From a checkpoint of a small transformer trained on Wikipedia: vocabulary 2048.
Each number is 50 + 15 x the weight over its row's rms, rounded and kept within 0 to 99. Layers, rows and columns count from 0. The size before them is the row's rms in percent of the matrix's.

# layer 4 MLP down (transposed), 704x256, rms 0.0553, rows 555-563, columns 128-255
095:47 63 60 62 62 68 36 38 66 49 66 51 39 59 45 41 44 62 35 52 72 70 48 40 00 15 59 63 43 48 57 39 37 57 38 44 49 44 33 82 51 43 42 40 58 23 48 68 57 56 24 36 53 27 54 34 51 41 59 51 39 38 49 40 61 79 45 32 54 20 63 76 62 59 69 65 27 44 66 55 39 67 78 26 59 72 27 52 42 47 80 44 32 48 54 41 87 36 38 66 44 61 51 69 59 51 63 58 50 70 40 44 46 53 62 42 48 63 49 60 84 54 32 34 52 42 49 63
085:26 70 48 60 74 71 56 55 56 61 50 36 56 64 66 44 31 56 65 34 41 75 35 36 27 23 60 55 48 51 44 61 29 47 56 31 63 48 56 30 51 28 55 50 75 31 36 73 35 47 51 36 57 50 70 45 57 36 54 62 55 63 19 55 58 48 46 47 49 28 53 76 17 26 52 40 71 50 44 69 37 43 36 39 53 39 31 29 63 56 27 48 39 21 28 33 47 29 38 50 86 63 30 40 42 55 60 36 79 50 39 15 48 53 35 68 33 48 41 59 51 51 42 50 21 48 65 71
092:69 62 67 37 56 48 41 49 46 50 71 55 60 47 61 57 36 30 19 29 62 67 57 43 00 38 57 59 40 51 56 62 52 32 39 62 45 56 54 99 25 82 43 50 41 64 45 49 46 26 57 50 59 37 37 36 78 55 72 48 38 40 49 42 45 39 36 63 45 68 54 49 55 69 57 39 64 45 83 36 37 52 55 26 65 68 41 36 66 75 60 53 39 26 48 29 49 36 34 31 64 31 39 47 74 66 74 48 49 38 68 55 66 57 52 42 56 70 44 48 42 11 72 58 42 63 40 43
097:45 23 57 33 55 23 46 52 28 55 44 58 39 46 50 25 78 48 53 36 50 40 49 61 92 50 64 56 41 60 44 60 24 62 70 51 35 51 48 00 64 63 33 09 66 60 64 70 27 69 60 40 46 58 27 41 81 46 55 74 49 39 33 54 47 53 61 34 59 53 46 58 58 68 62 18 52 64 52 49 67 82 46 35 63 31 50 76 46 63 55 74 37 43 64 67 54 59 52 68 28 39 66 57 40 55 64 38 55 50 47 58 33 33 55 18 57 47 78 55 50 46 48 58 65 50 50 44
093:51 49 43 29 66 52 44 39 35 39 26 55 46 45 48 59 29 31 41 55 39 52 56 59 00 54 34 52 58 43 64 29 52 30 75 63 60 72 41 77 50 58 49 51 43 66 67 46 44 39 62 49 27 40 30 51 73 38 47 58 44 82 48 46 46 35 53 25 54 46 20 60 63 67 75 15 67 81 60 28 36 60 69 48 73 75 57 30 70 40 70 27 36 25 72 58 47 42 08 53 48 51 63 39 65 58 34 27 41 41 56 27 46 45 57 66 64 38 42 59 41 40 45 56 55 27 56 63
105:60 44 31 44 48 43 66 68 40 67 71 51 66 52 55 36 57 64 61 59 44 58 41 41 10 61 53 33 64 64 42 49 55 11 08 43 50 63 27 57 43 48 60 41 42 35 60 51 39 23 61 42 65 72 39 37 54 41 54 59 27 67 40 40 70 41 74 27 48 49 69 55 23 60 52 43 55 48 52 52 40 59 34 59 42 40 58 71 60 25 76 43 54 64 71 34 38 82 48 41 59 35 24 20 74 44 58 52 50 61 37 67 41 42 63 64 62 63 39 39 41 43 59 64 24 46 44 42
116:56 70 49 67 31 26 56 40 51 22 69 43 58 14 47 64 49 52 35 42 48 62 47 60 00 63 63 37 43 38 73 72 30 66 54 36 50 86 52 99 49 43 47 43 50 44 55 54 40 44 72 59 51 34 49 33 63 62 54 31 69 48 43 61 65 32 54 39 39 52 33 45 53 60 40 68 53 47 69 28 57 69 43 68 41 52 53 25 39 46 37 46 70 54 65 24 33 45 29 54 41 39 48 47 58 44 63 34 60 51 35 67 73 56 41 48 45 47 35 46 41 52 53 55 66 48 53 45
101:21 40 54 49 41 74 62 36 88 59 36 53 37 45 37 59 49 65 53 58 14 63 43 59 93 50 56 61 09 61 60 26 40 80 62 45 36 58 59 00 58 46 48 55 59 58 55 78 34 75 41 42 36 52 46 31 55 58 38 59 59 50 46 53 43 51 46 24 18 44 36 61 56 53 62 38 46 39 56 66 54 50 48 56 52 57 33 63 14 47 66 39 32 41 48 56 61 57 74 60 47 41 48 60 61 59 49 71 53 60 50 44 70 35 35 62 72 69 39 43 17 46 49 38 30 34 35 52
103:53 47 51 29 22 54 45 52 66 47 36 28 53 47 41 61 54 43 49 28 44 95 54 39 99 62 46 48 48 62 42 32 57 50 50 63 34 28 50 00 30 56 62 60 57 69 64 62 65 47 55 56 28 41 48 53 51 57 42 41 56 63 60 48 51 40 51 26 59 50 54 42 44 40 44 71 49 33 55 51 42 49 33 44 71 54 51 54 59 60 49 53 42 38 62 56 47 60 51 45 37 69 45 50 65 45 42 57 42 77 50 45 56 61 52 47 46 44 34 54 55 46 62 64 39 60 53 47
# layer 4 MLP gate, 704x256, rms 0.0596, rows 556-564, columns 128-255
088:40 44 65 38 60 63 34 51 46 58 54 45 51 64 29 30 55 45 60 04 52 48 34 70 54 41 42 37 42 45 60 47 81 33 62 70 82 50 50 63 58 47 75 62 56 67 54 42 60 70 77 66 66 67 50 44 69 66 76 45 53 63 33 56 17 66 40 57 68 47 19 39 75 61 59 39 37 55 63 59 58 35 37 65 74 61 63 53 35 38 53 43 79 26 48 67 64 51 54 44 42 69 60 53 33 66 59 42 38 57 37 45 59 45 46 54 72 40 60 73 67 37 63 49 83 33 52 22
084:44 59 69 47 47 76 78 65 52 43 64 62 77 56 59 34 16 62 39 30 43 69 63 56 66 66 61 66 42 51 66 55 35 50 43 53 30 58 66 53 65 41 69 21 73 61 41 47 40 56 34 50 51 53 27 42 36 27 59 55 49 21 71 57 44 21 39 50 42 34 54 36 72 90 57 61 45 51 62 73 53 32 63 38 55 58 77 41 49 76 51 45 61 40 39 37 55 41 40 36 79 46 64 27 63 66 28 68 24 45 61 72 77 62 52 41 52 49 56 60 45 10 72 52 40 49 74 41
093:39 63 74 38 72 32 37 45 51 46 41 43 59 39 34 44 21 59 66 56 71 44 33 45 54 64 71 38 49 21 17 26 67 66 26 44 31 18 50 65 51 42 62 66 82 48 40 29 29 36 30 75 57 40 45 26 31 36 42 48 41 33 51 39 51 32 37 73 74 66 48 60 33 59 68 48 39 34 41 30 67 04 39 49 51 65 75 45 69 31 83 50 36 61 57 66 46 39 43 53 54 51 81 40 51 66 54 55 52 37 40 30 45 76 41 78 38 52 65 67 32 30 64 70 47 32 70 40
090:72 54 58 49 54 42 54 59 44 42 32 57 94 34 51 35 44 48 58 38 60 21 56 37 38 26 48 52 63 30 31 58 28 48 56 50 59 52 40 51 70 41 43 69 39 72 47 58 58 46 74 42 25 40 47 43 68 46 20 42 50 88 24 52 29 31 64 30 58 72 42 63 48 79 55 30 62 52 56 16 73 48 71 42 40 56 48 33 52 59 64 36 48 04 57 38 30 39 61 60 60 49 73 45 51 68 28 40 27 36 59 31 31 44 51 70 27 55 26 53 43 33 54 69 52 56 50 35
108:83 51 33 43 59 46 46 62 45 64 63 52 83 56 25 37 54 63 44 86 48 56 53 49 44 60 69 54 35 42 46 56 59 28 46 31 63 71 48 32 57 37 59 55 79 52 53 61 43 41 70 33 44 92 33 58 59 26 61 72 14 59 49 45 55 55 75 57 44 34 64 47 34 56 62 35 44 44 52 49 51 59 42 40 64 42 54 81 22 42 69 62 36 54 62 46 70 77 59 39 55 38 48 61 42 75 77 55 26 49 35 75 45 45 51 46 66 43 50 51 55 25 69 52 32 48 48 48
114:53 38 59 38 52 82 47 45 48 96 35 54 36 90 39 50 55 56 62 62 54 63 59 33 46 48 54 45 68 70 56 57 77 44 50 65 54 36 41 04 54 47 31 52 37 61 57 34 66 48 50 46 47 63 68 60 27 50 43 80 39 57 41 52 29 74 49 75 75 53 60 74 40 41 57 36 48 43 47 70 31 42 60 08 56 51 51 57 62 37 52 46 35 37 39 64 75 53 72 42 49 85 46 40 23 54 38 59 46 53 72 33 27 50 69 51 60 52 65 44 54 64 52 41 32 49 55 46
103:97 56 70 65 72 64 30 40 24 49 61 27 64 57 52 97 55 51 35 49 63 79 67 47 42 51 51 63 80 64 52 61 60 66 41 53 73 51 44 61 53 42 58 58 39 59 22 40 65 47 68 59 49 40 55 56 52 68 47 15 36 55 37 66 52 61 66 64 66 78 54 45 52 81 47 57 43 60 54 38 44 42 39 58 34 52 67 34 59 63 56 45 75 36 58 47 40 45 32 42 47 51 53 28 45 18 38 38 48 29 67 80 57 63 40 40 33 49 64 63 65 54 62 65 57 55 82 34
101:50 37 23 35 73 44 30 52 42 29 38 51 50 43 58 48 41 66 39 70 43 27 46 64 51 41 70 99 26 45 48 66 51 53 48 07 18 52 67 44 63 35 25 42 78 36 48 76 40 62 19 47 70 76 48 54 57 47 70 55 55 38 32 44 72 45 37 46 67 72 34 39 49 58 52 50 69 68 33 45 59 38 57 67 71 40 52 38 32 67 83 58 58 48 54 52 37 75 66 74 61 54 45 76 41 24 53 52 52 42 67 49 68 27 53 55 56 53 54 47 31 34 50 39 48 64 21 29
089:62 24 81 32 38 78 49 29 34 65 55 35 60 55 46 43 36 72 53 77 59 39 38 56 61 85 51 23 15 67 64 50 70 65 37 55 77 65 60 54 37 31 44 34 46 45 58 57 42 56 64 72 56 34 47 72 32 53 56 51 48 55 55 46 54 49 41 38 48 46 50 44 66 47 66 43 31 64 61 60 46 28 36 48 67 53 86 37 55 48 43 48 63 14 22 65 57 48 53 19 43 46 76 40 49 48 41 47 41 43 46 64 51 27 49 32 77 41 70 70 40 58 40 45 61 81 55 51
# layer 4 MLP up, 704x256, rms 0.0572, rows 556-563, columns 128-255
082:48 43 64 63 47 58 51 53 54 59 45 36 48 70 17 41 82 50 45 41 59 45 20 63 28 47 48 37 56 43 49 65 55 46 52 54 73 50 60 71 46 32 71 54 51 70 42 64 42 70 82 33 69 59 68 44 64 54 54 56 22 72 47 58 26 59 47 37 57 43 38 45 59 48 45 12 67 72 56 57 36 43 56 76 56 48 39 43 48 59 47 26 42 29 24 49 45 58 45 32 60 61 58 45 61 56 57 44 61 68 18 47 34 67 45 72 57 65 47 97 70 51 62 58 57 48 33 45
085:41 58 72 44 78 69 87 63 56 51 69 45 75 49 55 36 20 50 24 27 58 42 73 50 58 65 71 66 49 59 55 65 33 36 55 55 31 53 66 47 53 32 72 36 78 74 37 50 12 34 46 45 53 31 34 58 47 36 63 58 44 39 63 44 43 24 52 29 33 39 48 35 63 77 65 73 57 52 74 63 51 47 26 39 47 63 65 59 36 48 59 41 50 42 59 56 55 40 54 53 62 50 57 49 61 62 34 66 49 40 52 48 57 69 67 42 40 57 60 53 38 15 62 48 13 44 59 59
095:78 33 21 47 21 57 61 51 45 30 47 53 51 62 77 44 77 44 38 20 33 44 64 51 60 48 32 41 54 75 66 64 41 39 56 53 71 77 32 37 54 59 22 27 22 65 66 81 44 73 70 35 42 56 63 79 74 65 68 63 49 70 38 54 30 69 46 34 30 34 45 49 55 61 42 59 59 64 64 73 59 89 62 37 85 39 24 67 37 44 28 58 58 41 43 51 54 58 63 52 31 37 28 60 53 43 40 45 62 60 59 76 34 28 71 16 57 64 47 45 56 67 42 43 46 75 44 64
092:51 47 66 33 53 38 63 72 54 35 34 55 81 50 58 43 55 56 75 51 70 00 55 51 56 59 34 73 78 52 30 49 37 74 49 75 69 63 45 48 71 43 57 69 54 47 57 45 59 23 38 34 50 53 61 57 52 36 49 51 69 51 27 57 54 51 58 44 45 97 50 61 61 66 62 49 32 52 47 47 43 48 52 39 42 43 65 23 53 47 53 65 46 38 38 39 27 50 53 39 73 37 45 53 62 34 43 38 29 36 60 21 57 52 73 38 07 56 47 34 61 60 72 62 75 43 80 32
107:78 22 62 50 94 43 58 74 49 48 41 55 44 71 21 23 61 62 68 82 68 42 62 35 44 43 59 41 45 38 57 43 47 27 27 19 58 58 45 42 56 72 41 77 62 37 52 55 39 40 65 49 42 69 35 47 51 51 36 75 32 63 46 54 54 63 65 50 53 70 56 60 42 24 45 51 48 72 43 28 46 27 65 47 48 20 43 75 54 37 70 46 21 66 41 57 45 46 77 47 58 41 60 48 63 56 41 42 46 82 39 85 54 46 55 39 50 42 51 37 57 26 48 41 44 29 42 42
111:51 55 58 82 35 69 51 48 60 62 35 30 53 75 37 65 45 41 49 49 28 71 60 54 00 58 66 46 83 33 46 67 56 57 95 71 53 56 43 36 65 37 51 65 27 44 46 22 67 40 65 53 54 31 71 46 30 79 32 44 65 60 51 22 33 74 39 58 53 36 48 78 51 54 29 42 43 44 46 23 32 45 51 50 34 62 44 40 82 37 34 35 40 47 38 31 66 40 39 47 51 49 30 45 24 56 47 64 52 44 59 57 31 51 84 47 71 46 49 24 43 66 59 35 49 54 54 31
106:48 51 31 58 37 34 73 68 66 18 42 64 47 59 59 21 78 26 64 36 39 16 62 50 25 60 61 23 56 34 61 62 63 30 55 63 47 64 80 55 50 41 35 51 64 19 61 48 41 51 44 67 61 47 52 43 37 34 58 56 53 52 50 45 41 43 24 44 62 20 58 48 38 08 40 53 51 47 53 40 35 50 50 54 35 39 14 45 69 38 34 73 58 67 63 36 55 45 47 35 61 34 49 60 64 47 40 80 38 58 28 40 35 37 88 52 57 53 29 35 58 67 35 39 48 50 26 41
110:44 63 56 78 43 56 67 61 63 55 59 59 52 45 51 20 49 37 54 32 59 74 42 67 32 39 25 08 77 55 65 44 38 50 51 71 83 40 42 61 17 55 77 44 30 73 64 33 57 22 64 33 46 11 61 68 55 47 21 44 35 42 40 66 33 62 67 64 55 56 67 43 42 51 45 37 61 39 65 47 37 69 47 31 42 46 43 38 71 29 04 48 39 62 44 59 66 29 32 31 53 35 66 39 53 88 41 36 50 60 44 42 25 37 62 26 57 45 74 56 60 71 51 67 41 15 60 67